Each number is 50 + 12 x the weight over its row's rms, rounded and kept within 0 to 99. Layers, rows and columns count from 0. The size before them is the row's rms in percent of the matrix's.

# layer 12 MLP up, 384x96, rms 0.0835, rows 155-227, columns 0-47
123:40 76 44 48 37 40 45 47 48 60 40 63 41 36 63 37 46 29 53 29 51 60 64 37 52 31 42 32 41 53 49 60 41 33 54 52 47 56 43 62 52 42 46 47 43 35 53 48
084:71 48 55 48 85 34 43 54 54 55 25 49 71 48 61 37 46 71 36 63 55 59 46 62 28 39 55 53 56 48 42 47 63 42 60 36 48 41 45 48 55 54 39 44 72 49 42 49
105:29 36 27 42 64 47 54 51 47 53 42 58 34 61 45 59 58 68 61 39 43 58 67 49 60 80 54 49 48 40 47 61 50 47 46 50 41 93 61 45 44 61 52 48 60 22 70 37
102:52 53 42 50 45 67 48 56 43 44 34 36 42 85 51 46 45 65 50 42 60 30 38 46 65 42 65 34 44 38 47 40 46 37 42 42 44 42 56 48 63 53 58 52 41 41 37 41
091:36 54 53 60 40 59 31 47 46 46 39 46 55 38 43 63 50 41 71 44 29 34 51 33 43 44 49 34 40 46 35 57 72 38 55 43 22 66 39 30 46 63 56 30 44 47 55 64
111:28 44 59 29 47 46 52 33 45 60 45 59 51 66 50 40 46 32 53 42 48 58 56 52 50 41 64 55 35 22 39 42 64 50 39 44 36 61 58 41 37 22 67 43 51 34 58 60
095:69 53 48 65 61 69 59 50 46 49 32 50 44 37 48 53 41 54 71 60 66 60 64 48 51 36 57 52 58 40 33 54 47 31 58 68 55 63 65 64 42 46 43 47 47 72 53 57
084:50 45 61 52 44 53 40 39 59 47 34 45 51 44 52 37 53 50 60 61 34 50 71 75 76 41 55 59 58 56 41 55 71 58 60 51 58 61 47 41 48 64 40 59 52 28 41 68
094:52 58 30 48 53 49 35 64 75 49 53 51 37 54 35 46 37 37 48 40 59 49 28 40 48 64 61 42 22 37 32 44 38 50 50 47 43 18 53 66 62 46 35 77 49 43 58 67
105:24 47 35 57 80 52 10 45 52 30 35 65 46 57 65 61 41 48 32 52 62 53 47 52 45 56 55 37 42 59 51 35 59 52 65 45 30 55 58 50 37 50 35 36 46 58 57 38
088:36 33 56 47 39 65 62 60 24 66 52 46 29 44 56 56 43 68 34 36 67 54 70 47 58 39 47 42 27 40 50 61 60 55 69 36 72 51 54 38 24 42 50 52 33 62 44 72
094:42 48 54 43 40 63 58 80 32 49 59 40 53 47 45 37 48 56 52 51 48 36 22 61 54 31 53 30 57 56 50 41 62 22 36 60 45 60 62 41 46 55 55 60 37 53 39 59
114:51 57 48 32 78 50 24 32 44 67 46 66 25 47 58 17 40 66 41 46 42 38 47 50 50 34 78 48 51 65 48 44 51 36 66 40 54 71 55 50 47 51 54 60 76 48 33 53
118:43 14 55 61 53 36 69 49 53 48 29 60 55 40 61 30 50 40 52 49 55 52 58 80 57 55 43 66 32 47 59 30 27 29 61 38 66 45 57 59 60 55 49 56 48 51 52 64
077:46 41 73 33 87 44 30 50 48 70 38 58 46 53 42 49 48 52 46 40 59 66 61 54 59 53 32 45 51 54 42 53 44 56 30 47 39 50 56 69 64 55 53 43 52 33 37 60
110:58 62 24 58 42 37 50 47 54 56 28 64 47 59 48 89 55 56 36 62 60 30 48 21 44 57 50 38 48 60 48 60 59 49 39 47 52 69 63 55 41 53 45 28 55 53 34 55
108:56 49 45 44 41 75 71 74 71 46 37 56 41 56 34 61 43 53 42 59 39 39 27 48 42 59 25 75 38 69 44 60 49 41 57 50 36 32 57 51 50 55 47 50 64 61 70 48
086:32 62 69 70 37 62 38 48 52 57 50 52 32 57 39 58 63 60 70 39 34 55 47 45 63 52 52 50 37 58 54 55 73 57 38 53 53 46 71 45 49 41 60 52 51 31 42 32
087:60 46 39 63 58 51 46 58 83 59 29 50 44 43 76 74 49 52 69 58 50 46 56 71 72 68 74 40 29 59 47 53 46 47 44 44 53 58 44 39 43 58 57 42 54 50 39 41
099:64 31 57 62 53 51 69 44 26 61 53 55 55 62 35 45 34 36 54 39 38 52 61 61 46 26 17 42 40 53 48 46 54 49 30 52 42 42 66 59 32 78 40 54 48 50 54 55
086:45 57 50 65 62 41 59 59 55 46 54 54 25 33 70 47 42 57 35 55 52 54 58 50 33 55 47 46 51 61 49 42 52 43 56 56 61 73 44 51 49 53 36 65 58 57 61 56
089:30 47 35 48 42 53 58 34 42 48 51 57 54 58 72 67 48 54 38 66 45 59 51 34 61 34 46 58 24 50 61 66 63 49 44 56 60 44 52 38 43 63 32 45 50 58 45 90
105:46 58 55 68 47 48 44 32 47 68 44 51 50 44 32 62 39 52 57 76 33 62 44 51 22 72 29 39 59 43 53 38 43 34 49 37 58 59 45 49 50 29 43 56 58 55 56 70
087:55 48 54 58 30 33 71 33 44 62 37 35 53 53 63 55 52 49 73 54 45 53 53 72 52 44 44 56 35 73 46 44 65 57 57 52 44 25 48 46 33 75 40 38 62 60 55 86
081:77 36 31 51 54 51 37 61 46 62 42 42 65 34 77 57 40 60 41 41 51 40 63 65 32 33 34 67 56 48 40 56 50 46 71 46 46 40 64 59 51 39 49 27 61 49 37 47
109:74 26 31 23 44 56 45 54 42 58 45 55 40 49 58 53 53 46 48 48 80 32 31 75 58 55 60 46 51 70 49 53 68 50 39 44 55 70 62 53 45 57 51 52 60 45 69 26
077:57 44 63 51 68 51 25 54 49 51 49 32 57 68 35 64 45 76 53 49 46 62 69 54 59 57 38 51 46 62 54 36 38 33 38 50 31 63 20 42 34 74 40 50 65 34 69 49
116:56 46 55 67 48 54 50 52 54 83 45 57 49 38 63 44 25 59 21 46 67 42 54 56 53 43 51 36 57 39 56 70 72 65 56 58 53 59 53 69 50 69 61 38 35 68 61 46
110:53 34 27 38 41 55 52 34 52 48 39 68 53 49 80 47 31 54 52 44 41 40 63 56 62 85 62 55 22 52 36 34 40 40 33 48 41 55 57 45 61 35 27 34 51 55 59 68
110:40 35 50 35 44 39 69 47 35 50 43 48 43 36 35 29 35 40 54 54 78 69 59 52 54 39 45 64 42 40 35 49 71 41 31 38 65 50 24 57 38 41 45 42 50 32 56 47
123:48 46 40 41 68 39 45 26 47 52 36 63 66 72 43 46 36 34 54 50 43 87 51 58 51 26 59 44 62 52 50 48 50 41 43 50 32 59 53 41 62 43 53 59 53 34 44 49
116:28 34 66 72 71 60 53 39 44 50 43 52 28 45 51 49 35 68 53 54 68 51 43 48 31 47 57 51 51 34 29 56 48 77 37 40 38 63 63 41 40 60 34 58 33 69 57 55
109:61 27 29 43 44 56 60 35 51 56 47 64 55 53 09 64 44 62 62 73 29 44 42 46 60 50 70 48 43 58 30 55 28 66 65 63 67 43 63 58 63 54 48 51 57 66 34 57
101:54 34 46 38 74 58 56 15 45 64 39 75 36 57 31 35 41 80 51 47 35 58 52 41 37 51 53 52 46 52 68 74 46 49 41 44 55 70 54 50 55 69 53 46 63 38 62 57
115:56 36 71 44 43 35 56 57 33 53 61 42 51 38 50 36 34 24 35 27 32 27 74 59 54 42 46 56 38 45 45 68 52 50 67 39 53 51 58 62 33 44 46 34 65 35 71 65
096:46 57 39 40 69 52 67 46 48 66 56 64 32 53 41 42 54 45 50 71 57 63 54 53 66 41 38 56 59 66 45 37 72 63 37 26 66 36 47 35 60 37 50 42 64 47 61 56
071:28 43 52 28 43 64 64 23 44 58 64 63 39 54 65 53 65 57 64 46 47 61 74 71 47 51 48 53 50 59 36 58 52 37 49 41 49 67 24 37 46 85 66 36 46 42 46 41
074:49 47 44 55 20 67 48 74 58 43 53 76 48 51 51 43 44 41 66 62 40 47 48 46 44 43 68 83 33 64 62 56 51 44 49 38 36 28 62 49 38 15 49 59 69 34 48 46
110:68 34 48 53 48 53 53 50 38 44 55 56 60 47 69 49 37 42 37 84 47 42 46 45 55 44 54 74 37 58 53 33 47 41 69 40 57 34 63 39 53 67 45 24 68 53 24 42
116:48 67 33 44 56 36 56 57 58 60 66 66 42 48 55 42 63 47 47 55 65 32 66 47 60 48 59 59 48 34 72 45 48 62 48 50 46 57 53 48 46 45 43 37 57 39 54 30
068:43 36 53 41 32 49 48 41 24 47 42 63 59 68 51 53 38 20 46 34 62 42 32 61 40 30 42 43 64 47 51 39 19 44 62 44 54 59 63 57 50 29 39 32 41 42 59 48
111:72 60 41 63 53 53 40 40 62 47 34 64 50 53 46 59 48 66 53 50 40 34 46 48 58 37 17 55 62 59 72 48 57 62 32 34 42 43 08 40 48 51 31 59 53 49 39 53
073:51 41 44 53 61 39 45 54 42 54 54 56 65 35 55 48 39 48 52 41 50 42 24 28 51 58 66 51 39 47 43 57 60 50 35 41 39 51 61 69 54 53 45 81 62 45 57 47
111:49 51 51 58 41 44 59 52 37 61 59 42 61 62 61 49 42 68 63 48 54 42 63 46 53 50 37 84 51 57 41 78 39 49 40 51 47 53 58 47 47 70 56 41 52 38 27 55
095:58 65 37 56 64 47 32 46 54 62 64 41 46 34 42 42 62 54 68 35 38 52 38 73 34 71 43 46 60 43 57 28 51 51 65 39 27 43 39 56 42 71 36 66 36 53 72 63
092:46 53 48 51 64 46 50 56 55 56 50 52 50 44 72 44 58 56 50 65 55 52 31 66 74 65 39 46 52 73 54 49 30 50 47 59 39 61 42 47 39 54 42 29 45 61 49 66
119:51 48 59 46 49 47 51 68 77 67 38 63 65 39 45 60 37 67 39 56 47 54 46 53 48 50 31 72 37 29 51 35 42 43 34 59 44 65 43 56 38 51 58 40 58 54 60 33
119:49 62 34 53 49 52 58 50 56 51 40 47 56 51 33 37 53 49 57 51 67 43 51 74 68 55 70 54 50 45 43 53 39 51 55 54 59 35 47 39 70 57 27 42 59 46 68 32
102:42 56 61 51 47 52 28 32 34 58 38 39 50 37 70 61 48 33 47 59 67 52 31 71 39 40 59 68 40 38 34 52 51 25 57 45 59 68 32 42 46 73 39 47 55 50 53 35
110:50 54 42 53 60 57 45 49 38 56 53 47 53 29 61 60 34 44 50 57 62 41 35 51 42 40 47 62 50 56 28 54 49 42 33 38 42 67 35 24 37 56 49 52 42 72 60 61
090:52 50 59 33 27 61 53 71 53 65 42 64 55 61 42 67 39 59 48 50 20 53 39 64 59 67 34 43 42 69 45 41 73 35 40 29 57 50 67 40 67 50 68 57 41 43 42 58
107:43 53 45 44 69 42 33 50 65 56 40 62 41 59 30 48 41 61 49 36 53 56 68 25 63 55 51 50 45 43 54 55 45 26 42 51 53 63 53 56 32 34 57 39 57 50 36 48
104:63 35 43 47 51 55 51 36 40 46 57 55 85 60 62 61 58 74 61 47 44 38 45 50 51 75 56 51 42 49 52 69 48 39 52 45 43 49 49 60 35 49 53 35 47 32 42 33
109:55 66 36 34 54 57 43 39 28 50 58 64 38 62 52 43 49 60 40 59 49 47 43 62 48 45 43 68 45 64 58 59 55 61 57 25 54 46 41 75 42 31 46 42 58 45 54 49
111:84 47 43 70 69 46 57 84 30 48 32 59 48 49 51 25 37 40 53 43 38 41 34 56 45 56 30 56 36 56 57 36 63 36 52 57 58 64 57 43 57 44 40 53 69 59 41 51
108:60 40 58 40 36 59 32 43 44 68 44 54 55 51 49 66 54 73 60 56 53 42 41 70 39 65 58 66 33 46 60 63 27 51 27 51 66 55 68 40 66 61 43 23 44 63 74 41
142:55 67 41 22 51 59 48 41 67 45 35 50 53 54 42 62 46 61 47 62 31 56 59 58 52 40 57 58 46 35 30 42 50 45 21 46 46 46 55 87 48 64 43 28 53 34 56 67
105:52 57 48 51 44 62 30 44 54 52 36 54 44 29 59 25 32 35 43 51 45 66 56 55 53 67 59 47 35 58 36 48 37 46 49 63 35 32 45 76 44 32 41 43 47 35 58 57
100:45 52 37 60 42 53 51 31 22 54 37 60 52 47 46 59 43 56 61 58 57 53 52 54 53 42 56 36 58 34 53 58 52 35 45 44 65 53 60 50 75 40 21 38 34 54 55 41
063:57 79 56 47 45 60 51 68 38 52 49 64 46 32 52 63 47 47 59 58 56 43 29 49 56 52 33 60 69 48 53 34 15 39 47 57 58 61 69 58 56 55 53 40 42 50 70 44
070:58 46 53 50 57 44 55 49 28 56 56 54 62 46 68 45 54 57 75 44 49 48 62 45 59 54 43 56 52 60 52 47 65 51 59 51 40 41 60 39 36 54 65 40 35 76 49 54
075:59 68 63 56 45 69 34 47 45 57 38 63 41 44 64 45 53 66 38 48 51 56 52 66 47 46 37 47 37 49 64 62 39 53 57 39 51 63 64 59 33 43 65 48 76 53 35 56
102:67 64 33 49 50 51 59 67 47 65 57 59 42 44 58 47 20 58 34 35 31 40 63 52 59 34 41 55 41 42 44 39 63 46 42 44 57 41 52 44 42 28 51 57 49 44 44 46
098:37 52 67 58 44 44 40 52 27 59 44 66 41 68 53 27 57 59 49 50 50 50 65 43 69 42 45 56 65 53 67 52 65 47 37 45 63 75 51 52 57 58 44 39 59 52 33 33
117:55 76 69 43 40 56 43 68 50 72 47 54 48 49 45 44 34 55 51 31 48 43 51 37 58 44 30 61 59 43 50 34 66 45 41 43 52 52 43 57 70 40 29 55 56 69 45 52
080:45 54 52 48 40 51 38 47 53 54 51 56 49 52 28 48 58 39 66 60 68 55 47 37 70 60 55 66 43 56 52 50 30 33 31 47 52 38 55 44 30 46 44 50 24 39 21 44
078:62 55 41 63 45 46 61 30 53 53 51 66 44 31 49 28 47 37 56 58 60 49 75 35 56 45 81 50 61 47 45 59 50 61 63 54 41 38 23 51 54 66 53 35 49 61 58 47
091:47 59 44 56 39 78 54 59 88 51 52 61 53 48 30 70 38 52 49 50 46 46 26 37 57 55 34 46 48 50 79 55 45 49 39 25 51 60 35 51 64 71 53 52 50 38 51 56
116:46 43 55 40 54 53 53 28 46 48 73 66 79 80 23 55 43 61 53 63 50 48 59 69 52 26 49 46 59 47 52 49 56 35 43 25 31 50 60 34 45 52 39 48 21 48 60 70
084:52 50 60 65 22 59 32 65 45 57 44 52 42 49 43 61 32 54 65 55 52 57 75 50 51 58 64 37 37 34 46 48 32 56 40 57 43 56 55 50 62 43 47 51 33 56 31 46
077:44 66 62 59 47 55 34 74 43 63 46 62 39 44 44 45 51 63 44 41 54 52 77 57 33 46 57 54 65 29 72 45 59 35 38 47 50 42 78 57 51 44 42 50 41 22 51 58
095:49 42 61 42 28 62 44 59 63 62 39 63 58 59 46 47 41 67 57 46 40 34 35 60 57 43 36 46 72 38 43 69 49 43 47 28 45 32 39 58 39 40 32 26 66 55 61 46
099:52 49 31 62 56 55 50 56 60 59 58 51 60 38 43 65 39 53 57 62 47 34 46 37 36 45 48 32 60 23 49 59 50 27 48 29 49 37 51 61 46 67 64 60 50 44 58 39
# layer 12 MLP down (transposed), 384x96, rms 0.0798, rows 155-226, columns 0-47
111:61 53 54 57 67 50 78 67 53 62 56 41 31 51 54 50 34 69 58 67 68 35 46 58 55 58 36 27 60 66 49 42 54 62 56 34 64 68 19 73 59 48 65 42 63 49 41 48
093:47 39 53 38 40 52 56 67 58 45 49 41 66 45 54 36 33 52 50 60 50 57 51 40 43 42 59 43 43 37 41 57 42 58 40 69 63 59 57 54 39 27 72 34 52 14 53 69
108:44 59 40 70 71 52 37 26 49 50 65 35 50 37 46 39 36 39 55 67 59 59 54 51 31 50 64 48 65 49 40 40 69 48 27 59 38 61 53 51 54 61 66 25 51 55 34 61
096:38 63 50 41 52 46 52 34 55 55 46 47 40 32 36 69 50 35 53 46 48 68 39 63 37 54 42 43 41 47 60 84 45 44 34 26 49 59 27 42 62 59 73 62 29 66 54 37
099:55 64 53 56 52 31 36 39 70 46 59 61 39 39 46 47 69 41 67 26 50 51 36 46 57 51 61 51 50 46 49 46 33 46 46 40 60 62 51 39 72 35 65 51 46 40 28 45
113:53 47 43 19 41 51 62 49 36 36 54 46 37 33 61 66 56 46 51 64 44 39 44 62 42 53 27 39 56 43 42 51 54 59 57 63 52 23 29 29 68 68 66 44 32 40 50 44
099:60 64 83 36 54 61 47 26 71 34 71 41 35 72 45 36 44 66 45 48 55 51 53 51 46 61 48 70 78 43 68 38 47 52 43 45 72 59 33 68 56 46 60 48 43 44 49 39
071:43 52 40 64 53 37 50 52 30 56 52 52 62 70 45 47 61 35 51 76 52 73 23 37 46 35 54 34 30 53 39 53 58 45 46 64 39 42 76 58 53 53 52 54 57 57 55 58
076:42 50 37 47 61 40 42 57 49 67 24 49 64 51 53 37 42 37 34 68 52 65 38 45 58 38 62 34 36 35 35 56 69 43 51 52 45 49 68 60 26 58 54 35 62 55 48 67
103:68 39 73 52 62 53 25 25 59 57 53 62 46 53 36 44 61 43 43 40 47 52 46 43 62 55 47 64 77 53 46 61 56 55 43 38 34 35 46 57 32 57 49 57 34 48 33 36
086:64 48 49 40 63 41 58 68 55 62 54 48 44 61 32 44 42 51 35 49 37 63 50 41 36 31 48 37 60 53 65 36 53 46 34 59 50 59 50 51 58 52 60 66 53 47 62 52
104:47 59 74 33 48 48 59 35 68 30 70 47 37 35 62 43 58 42 39 38 42 51 45 59 41 66 50 63 65 69 57 59 45 61 47 40 56 51 48 49 67 48 43 57 33 61 51 54
120:43 31 45 65 73 68 65 72 40 41 43 44 55 55 44 49 39 37 41 27 52 49 63 59 48 41 53 55 66 51 53 53 49 69 33 40 69 53 53 38 58 36 30 42 62 34 47 59
100:48 56 42 35 40 50 26 39 64 63 47 55 51 52 46 45 36 60 32 48 61 47 48 39 44 32 69 49 55 50 64 50 52 46 42 35 47 62 59 13 54 42 31 56 40 54 66 71
089:58 52 51 48 45 64 56 68 51 52 80 43 51 38 58 57 65 62 40 43 33 49 33 45 45 37 55 54 31 54 58 64 68 62 68 69 45 55 75 31 34 51 70 57 65 63 55 47
117:48 48 65 51 50 39 41 51 56 36 42 52 55 65 53 64 61 36 57 39 56 45 33 43 26 40 34 49 43 44 52 58 52 38 49 30 36 37 99 60 59 50 35 51 55 56 47 60
112:33 42 54 55 41 11 34 69 38 51 54 48 73 62 38 35 52 56 46 55 37 42 65 51 54 44 55 40 54 43 17 63 41 60 47 41 53 56 27 31 48 63 36 62 54 32 41 49
085:37 49 51 31 62 42 37 79 56 41 52 48 61 61 62 43 49 36 50 57 47 54 57 44 30 55 55 38 54 64 45 49 55 47 51 79 33 57 81 51 29 50 59 39 60 49 50 72
082:38 64 40 51 50 49 50 60 15 47 34 60 53 62 38 28 55 68 45 67 59 39 63 58 40 43 56 48 53 29 54 57 71 48 44 63 58 52 56 13 33 47 42 56 66 53 56 69
102:56 66 28 55 28 44 45 74 58 48 37 58 41 50 60 49 67 54 46 62 78 64 48 61 34 68 59 41 32 53 46 43 54 39 57 46 48 63 44 51 37 62 50 31 61 64 39 62
105:72 53 64 49 48 52 32 50 61 25 70 36 51 38 45 30 59 52 42 51 34 66 44 61 46 52 24 49 50 61 63 65 60 67 45 57 55 62 39 58 53 42 54 51 32 69 36 34
084:40 49 51 43 53 45 79 59 21 52 55 52 53 52 41 44 47 58 65 53 41 42 70 52 38 47 65 44 47 29 74 43 61 36 35 70 60 54 36 58 43 53 43 41 59 48 44 46
110:59 41 40 49 35 53 52 31 54 40 39 54 61 64 53 58 64 69 57 58 54 60 46 63 56 57 62 54 43 40 41 32 68 67 78 46 53 34 38 46 45 23 61 40 45 63 42 17
077:34 47 34 59 45 48 38 67 28 52 41 46 62 59 48 36 33 32 42 66 64 56 67 46 34 29 68 37 45 46 44 41 71 38 53 72 28 55 62 58 26 69 55 48 58 58 50 60
082:39 62 50 45 57 37 64 30 56 47 41 48 39 57 55 38 45 45 49 49 64 63 23 38 58 71 59 55 71 44 55 40 60 51 48 55 47 64 43 34 61 50 34 66 56 40 43 30
103:47 38 40 45 52 74 55 34 80 62 41 59 48 39 22 55 75 60 45 22 50 69 73 42 47 55 54 60 49 59 47 47 28 53 45 49 39 53 48 78 68 45 41 66 51 41 46 34
100:62 46 39 51 26 51 66 44 51 42 51 48 52 34 65 39 53 25 36 48 61 47 34 46 40 53 58 66 60 44 52 60 58 68 66 45 72 58 61 76 62 35 62 32 27 49 41 50
128:50 62 54 34 39 49 25 33 32 45 45 58 70 57 44 57 62 59 36 61 64 47 45 41 60 43 26 51 36 72 55 59 42 43 80 59 23 50 53 65 43 52 38 78 57 53 69 54
114:44 44 27 67 65 50 79 52 52 75 59 59 37 52 36 64 52 47 45 60 76 69 60 45 58 49 43 38 66 25 56 54 44 51 45 59 53 40 45 46 47 43 33 74 72 21 65 46
115:44 50 56 54 51 59 42 47 50 69 30 52 46 51 56 31 78 52 57 36 54 44 40 63 54 62 45 42 61 37 22 49 44 47 66 49 41 49 36 44 66 68 53 39 36 53 43 40
120:49 46 32 41 45 54 47 44 50 48 60 58 58 56 33 62 44 48 39 46 52 37 48 58 53 52 53 42 63 73 39 58 47 67 51 54 48 29 60 43 51 78 83 54 28 37 55 45
104:27 40 60 61 70 64 51 38 59 54 31 57 38 59 55 71 65 61 58 50 55 28 61 58 66 57 38 44 55 52 32 52 44 24 36 32 28 53 62 35 68 64 33 48 30 56 57 47
107:35 45 68 55 51 48 50 56 45 65 30 47 58 61 33 33 43 49 54 48 51 65 41 42 50 49 54 51 69 52 59 51 59 36 60 44 65 38 28 57 54 48 38 43 54 43 40 58
100:50 29 50 38 40 70 53 22 48 60 66 71 50 38 42 77 78 56 42 79 42 35 29 50 45 53 46 55 69 54 48 60 40 64 40 64 26 43 58 46 63 61 65 58 44 58 49 34
106:60 39 40 44 46 58 42 44 40 57 39 47 68 63 47 54 23 86 60 64 73 51 61 46 53 49 65 48 46 55 38 27 39 56 53 42 60 62 45 35 70 72 62 66 34 44 56 68
099:69 54 74 46 30 62 35 44 50 36 55 34 46 46 87 55 52 72 58 45 50 46 41 61 30 72 46 60 38 52 54 63 38 53 50 56 71 48 50 60 35 34 51 51 49 51 52 62
071:52 23 67 61 54 45 38 50 68 51 50 54 42 60 54 39 50 63 54 50 65 51 49 36 31 41 61 33 37 76 72 66 55 38 55 76 32 49 43 69 52 46 43 59 62 39 49 44
082:36 26 56 30 53 48 46 47 34 36 55 54 46 43 46 53 70 71 39 56 48 51 52 48 58 71 49 23 40 53 54 61 55 46 30 47 56 61 52 34 50 70 65 54 27 53 68 50
104:39 59 45 46 61 58 46 55 57 59 28 48 56 50 47 52 46 54 46 73 55 62 46 59 44 57 57 62 45 46 61 31 36 47 69 47 46 42 66 45 41 61 42 60 53 69 71 41
120:36 32 51 40 47 59 44 82 41 70 47 54 55 72 47 64 60 47 47 44 33 54 46 69 47 55 63 52 50 56 38 66 33 40 75 35 58 20 32 53 64 47 39 61 48 59 54 55
075:57 49 44 38 60 34 52 55 49 41 53 39 65 56 55 41 44 50 42 47 56 65 30 37 33 59 52 42 54 52 38 45 61 37 57 50 52 56 58 46 53 63 29 57 39 55 42 59
106:53 55 39 53 71 42 38 53 45 36 49 61 65 50 45 70 71 56 47 41 43 57 58 54 59 46 50 57 50 53 49 42 40 30 54 53 42 18 15 56 63 38 49 55 63 56 51 45
073:37 60 62 45 41 37 66 70 52 50 57 33 41 63 41 44 59 57 54 47 46 64 41 41 53 44 39 40 37 24 23 58 79 42 47 55 52 70 73 69 40 61 63 45 56 75 44 43
106:50 49 57 47 56 58 45 46 36 46 52 58 50 47 49 26 34 27 54 61 46 23 66 65 52 62 62 58 33 40 42 59 74 30 29 42 50 52 57 64 53 52 37 58 62 48 61 44
091:30 31 44 56 56 51 45 75 43 63 38 44 44 51 51 44 45 45 43 51 55 62 49 45 63 40 59 33 39 47 49 46 65 38 53 67 42 52 66 53 30 57 53 46 55 61 40 46
095:40 48 50 68 51 69 65 63 35 62 39 51 67 52 53 61 60 46 51 44 35 58 62 45 50 43 57 58 34 56 47 41 53 55 53 50 69 65 73 72 45 39 65 54 56 53 68 55
125:53 45 59 54 56 51 37 44 45 43 46 63 69 51 45 45 39 24 60 32 47 52 65 63 41 39 63 62 62 45 37 55 64 40 48 49 38 72 24 67 59 64 48 47 50 47 53 42
119:64 57 55 70 40 47 63 62 52 46 48 36 52 73 59 65 57 53 55 38 50 48 63 64 41 57 23 29 27 50 56 46 26 62 58 38 35 31 59 63 48 32 54 56 42 57 48 51
106:50 42 55 39 49 61 47 50 57 50 61 53 32 62 22 49 41 53 57 34 22 52 83 47 59 60 41 42 59 66 54 45 36 71 46 50 56 44 57 38 60 28 68 46 42 43 46 59
099:69 46 47 49 40 44 47 35 64 67 62 42 23 33 38 44 49 72 63 40 57 27 41 41 51 71 59 54 41 49 61 72 44 60 45 41 32 53 48 59 50 61 46 41 61 53 40 44
096:40 59 53 48 32 66 39 50 45 47 69 31 53 37 59 37 64 34 35 43 54 64 44 42 45 53 28 55 72 51 43 70 70 66 37 40 52 49 28 60 57 63 54 38 38 63 51 60
104:33 49 46 47 48 57 49 56 53 37 76 42 53 61 73 52 37 54 41 49 45 54 52 62 41 59 43 42 50 47 49 63 41 39 48 58 54 45 30 79 55 33 48 30 30 62 23 44
104:51 75 72 43 47 54 49 49 73 17 51 31 28 43 47 37 64 51 47 60 42 60 31 50 40 63 47 50 50 59 54 50 51 72 60 55 62 53 48 63 43 52 46 52 39 51 40 39
101:56 44 59 47 38 52 59 47 62 31 49 41 70 51 57 47 53 47 47 44 70 44 29 44 40 51 21 28 43 65 45 46 46 48 46 49 52 43 00 54 71 70 35 57 45 56 65 27
129:43 66 46 32 46 60 54 44 47 54 36 41 57 51 61 25 70 64 47 48 61 55 61 36 58 39 46 61 44 51 63 36 41 48 64 31 46 47 66 62 49 46 28 42 41 46 73 59
111:55 60 31 50 56 62 51 53 47 24 41 46 59 43 54 44 39 55 45 39 39 41 47 71 36 65 40 53 42 53 49 31 67 71 42 57 65 51 53 52 39 67 42 52 23 46 39 36
117:52 46 36 39 53 65 48 34 34 70 40 70 54 33 47 63 41 62 63 38 58 33 52 50 42 47 55 65 53 59 54 30 45 69 44 37 44 57 74 65 60 70 53 40 26 56 52 50
111:47 55 70 52 48 49 75 65 58 63 75 32 61 69 56 49 58 57 75 42 55 34 66 49 36 43 49 47 29 33 54 42 33 62 56 50 53 55 20 57 50 45 60 50 48 47 39 55
104:58 51 37 66 50 33 54 30 44 63 67 36 57 45 46 49 58 47 28 65 46 51 59 28 65 27 56 28 45 60 32 29 55 39 49 60 37 41 52 59 51 51 41 59 60 31 61 40
078:67 55 37 55 47 42 55 63 39 27 63 18 53 39 64 59 64 48 46 45 59 56 52 53 49 49 79 29 68 42 43 58 51 45 56 67 45 57 53 43 52 51 68 47 66 52 35 35
077:51 47 57 46 45 52 48 60 38 64 43 32 52 56 56 41 47 36 37 70 47 57 31 48 47 45 52 42 46 47 41 46 67 49 42 86 44 60 58 54 35 59 60 51 33 72 33 55
079:68 47 73 37 54 51 48 55 68 49 70 39 55 52 58 58 34 47 53 52 45 56 41 55 50 62 52 45 72 55 59 37 69 67 35 67 52 47 20 50 61 48 47 65 41 59 46 54
111:34 74 40 43 63 74 52 53 40 42 58 53 41 72 60 56 33 55 49 53 67 30 69 46 26 69 54 52 51 75 46 46 65 51 49 43 53 40 28 48 55 56 53 43 56 59 34 60
099:52 48 38 37 54 67 68 70 50 29 44 37 61 54 50 29 50 31 51 58 43 60 69 45 64 33 53 46 40 55 47 44 58 63 81 46 43 32 42 56 40 44 36 60 59 48 67 73
116:64 58 35 59 42 61 69 35 45 66 57 49 59 56 31 46 37 48 53 44 59 41 80 69 55 71 41 45 35 59 57 32 36 42 58 39 49 53 35 62 37 48 28 51 61 80 48 35
093:40 40 41 38 51 44 43 73 53 31 54 39 56 52 35 47 72 68 50 43 37 64 80 70 44 44 53 46 49 41 62 59 61 69 60 91 51 65 57 46 54 40 41 66 70 51 45 52
086:46 55 46 37 48 56 51 51 62 42 59 47 51 25 48 38 44 37 38 52 41 54 45 41 63 51 23 26 62 65 64 56 60 62 47 65 64 54 55 56 62 46 81 59 35 63 49 47
081:58 59 65 42 57 39 40 51 69 27 83 29 36 52 65 37 57 36 51 49 38 38 32 57 38 47 53 55 51 47 62 59 34 62 46 76 61 62 58 50 67 54 68 57 32 52 37 56
122:61 50 47 54 36 62 39 33 44 38 42 34 42 42 58 48 51 38 49 52 66 56 51 41 56 31 63 64 72 43 46 50 53 43 13 45 15 42 44 35 41 50 26 56 50 45 47 61
084:26 58 56 65 50 45 63 79 49 71 44 47 68 64 57 42 44 52 33 61 47 55 44 39 71 37 52 45 43 37 29 44 73 40 61 71 49 62 56 50 33 39 48 47 66 57 38 62
091:52 51 34 42 53 28 62 54 59 50 58 48 45 59 65 49 37 42 44 45 40 60 53 35 64 34 65 34 46 49 51 40 59 72 45 51 41 44 73 48 64 63 55 57 51 54 61 56
099:26 45 49 61 32 49 26 58 49 32 39 28 34 35 67 44 73 59 49 42 51 53 57 40 51 83 33 40 68 32 51 41 28 39 60 56 48 35 42 31 51 36 48 56 67 52 33 61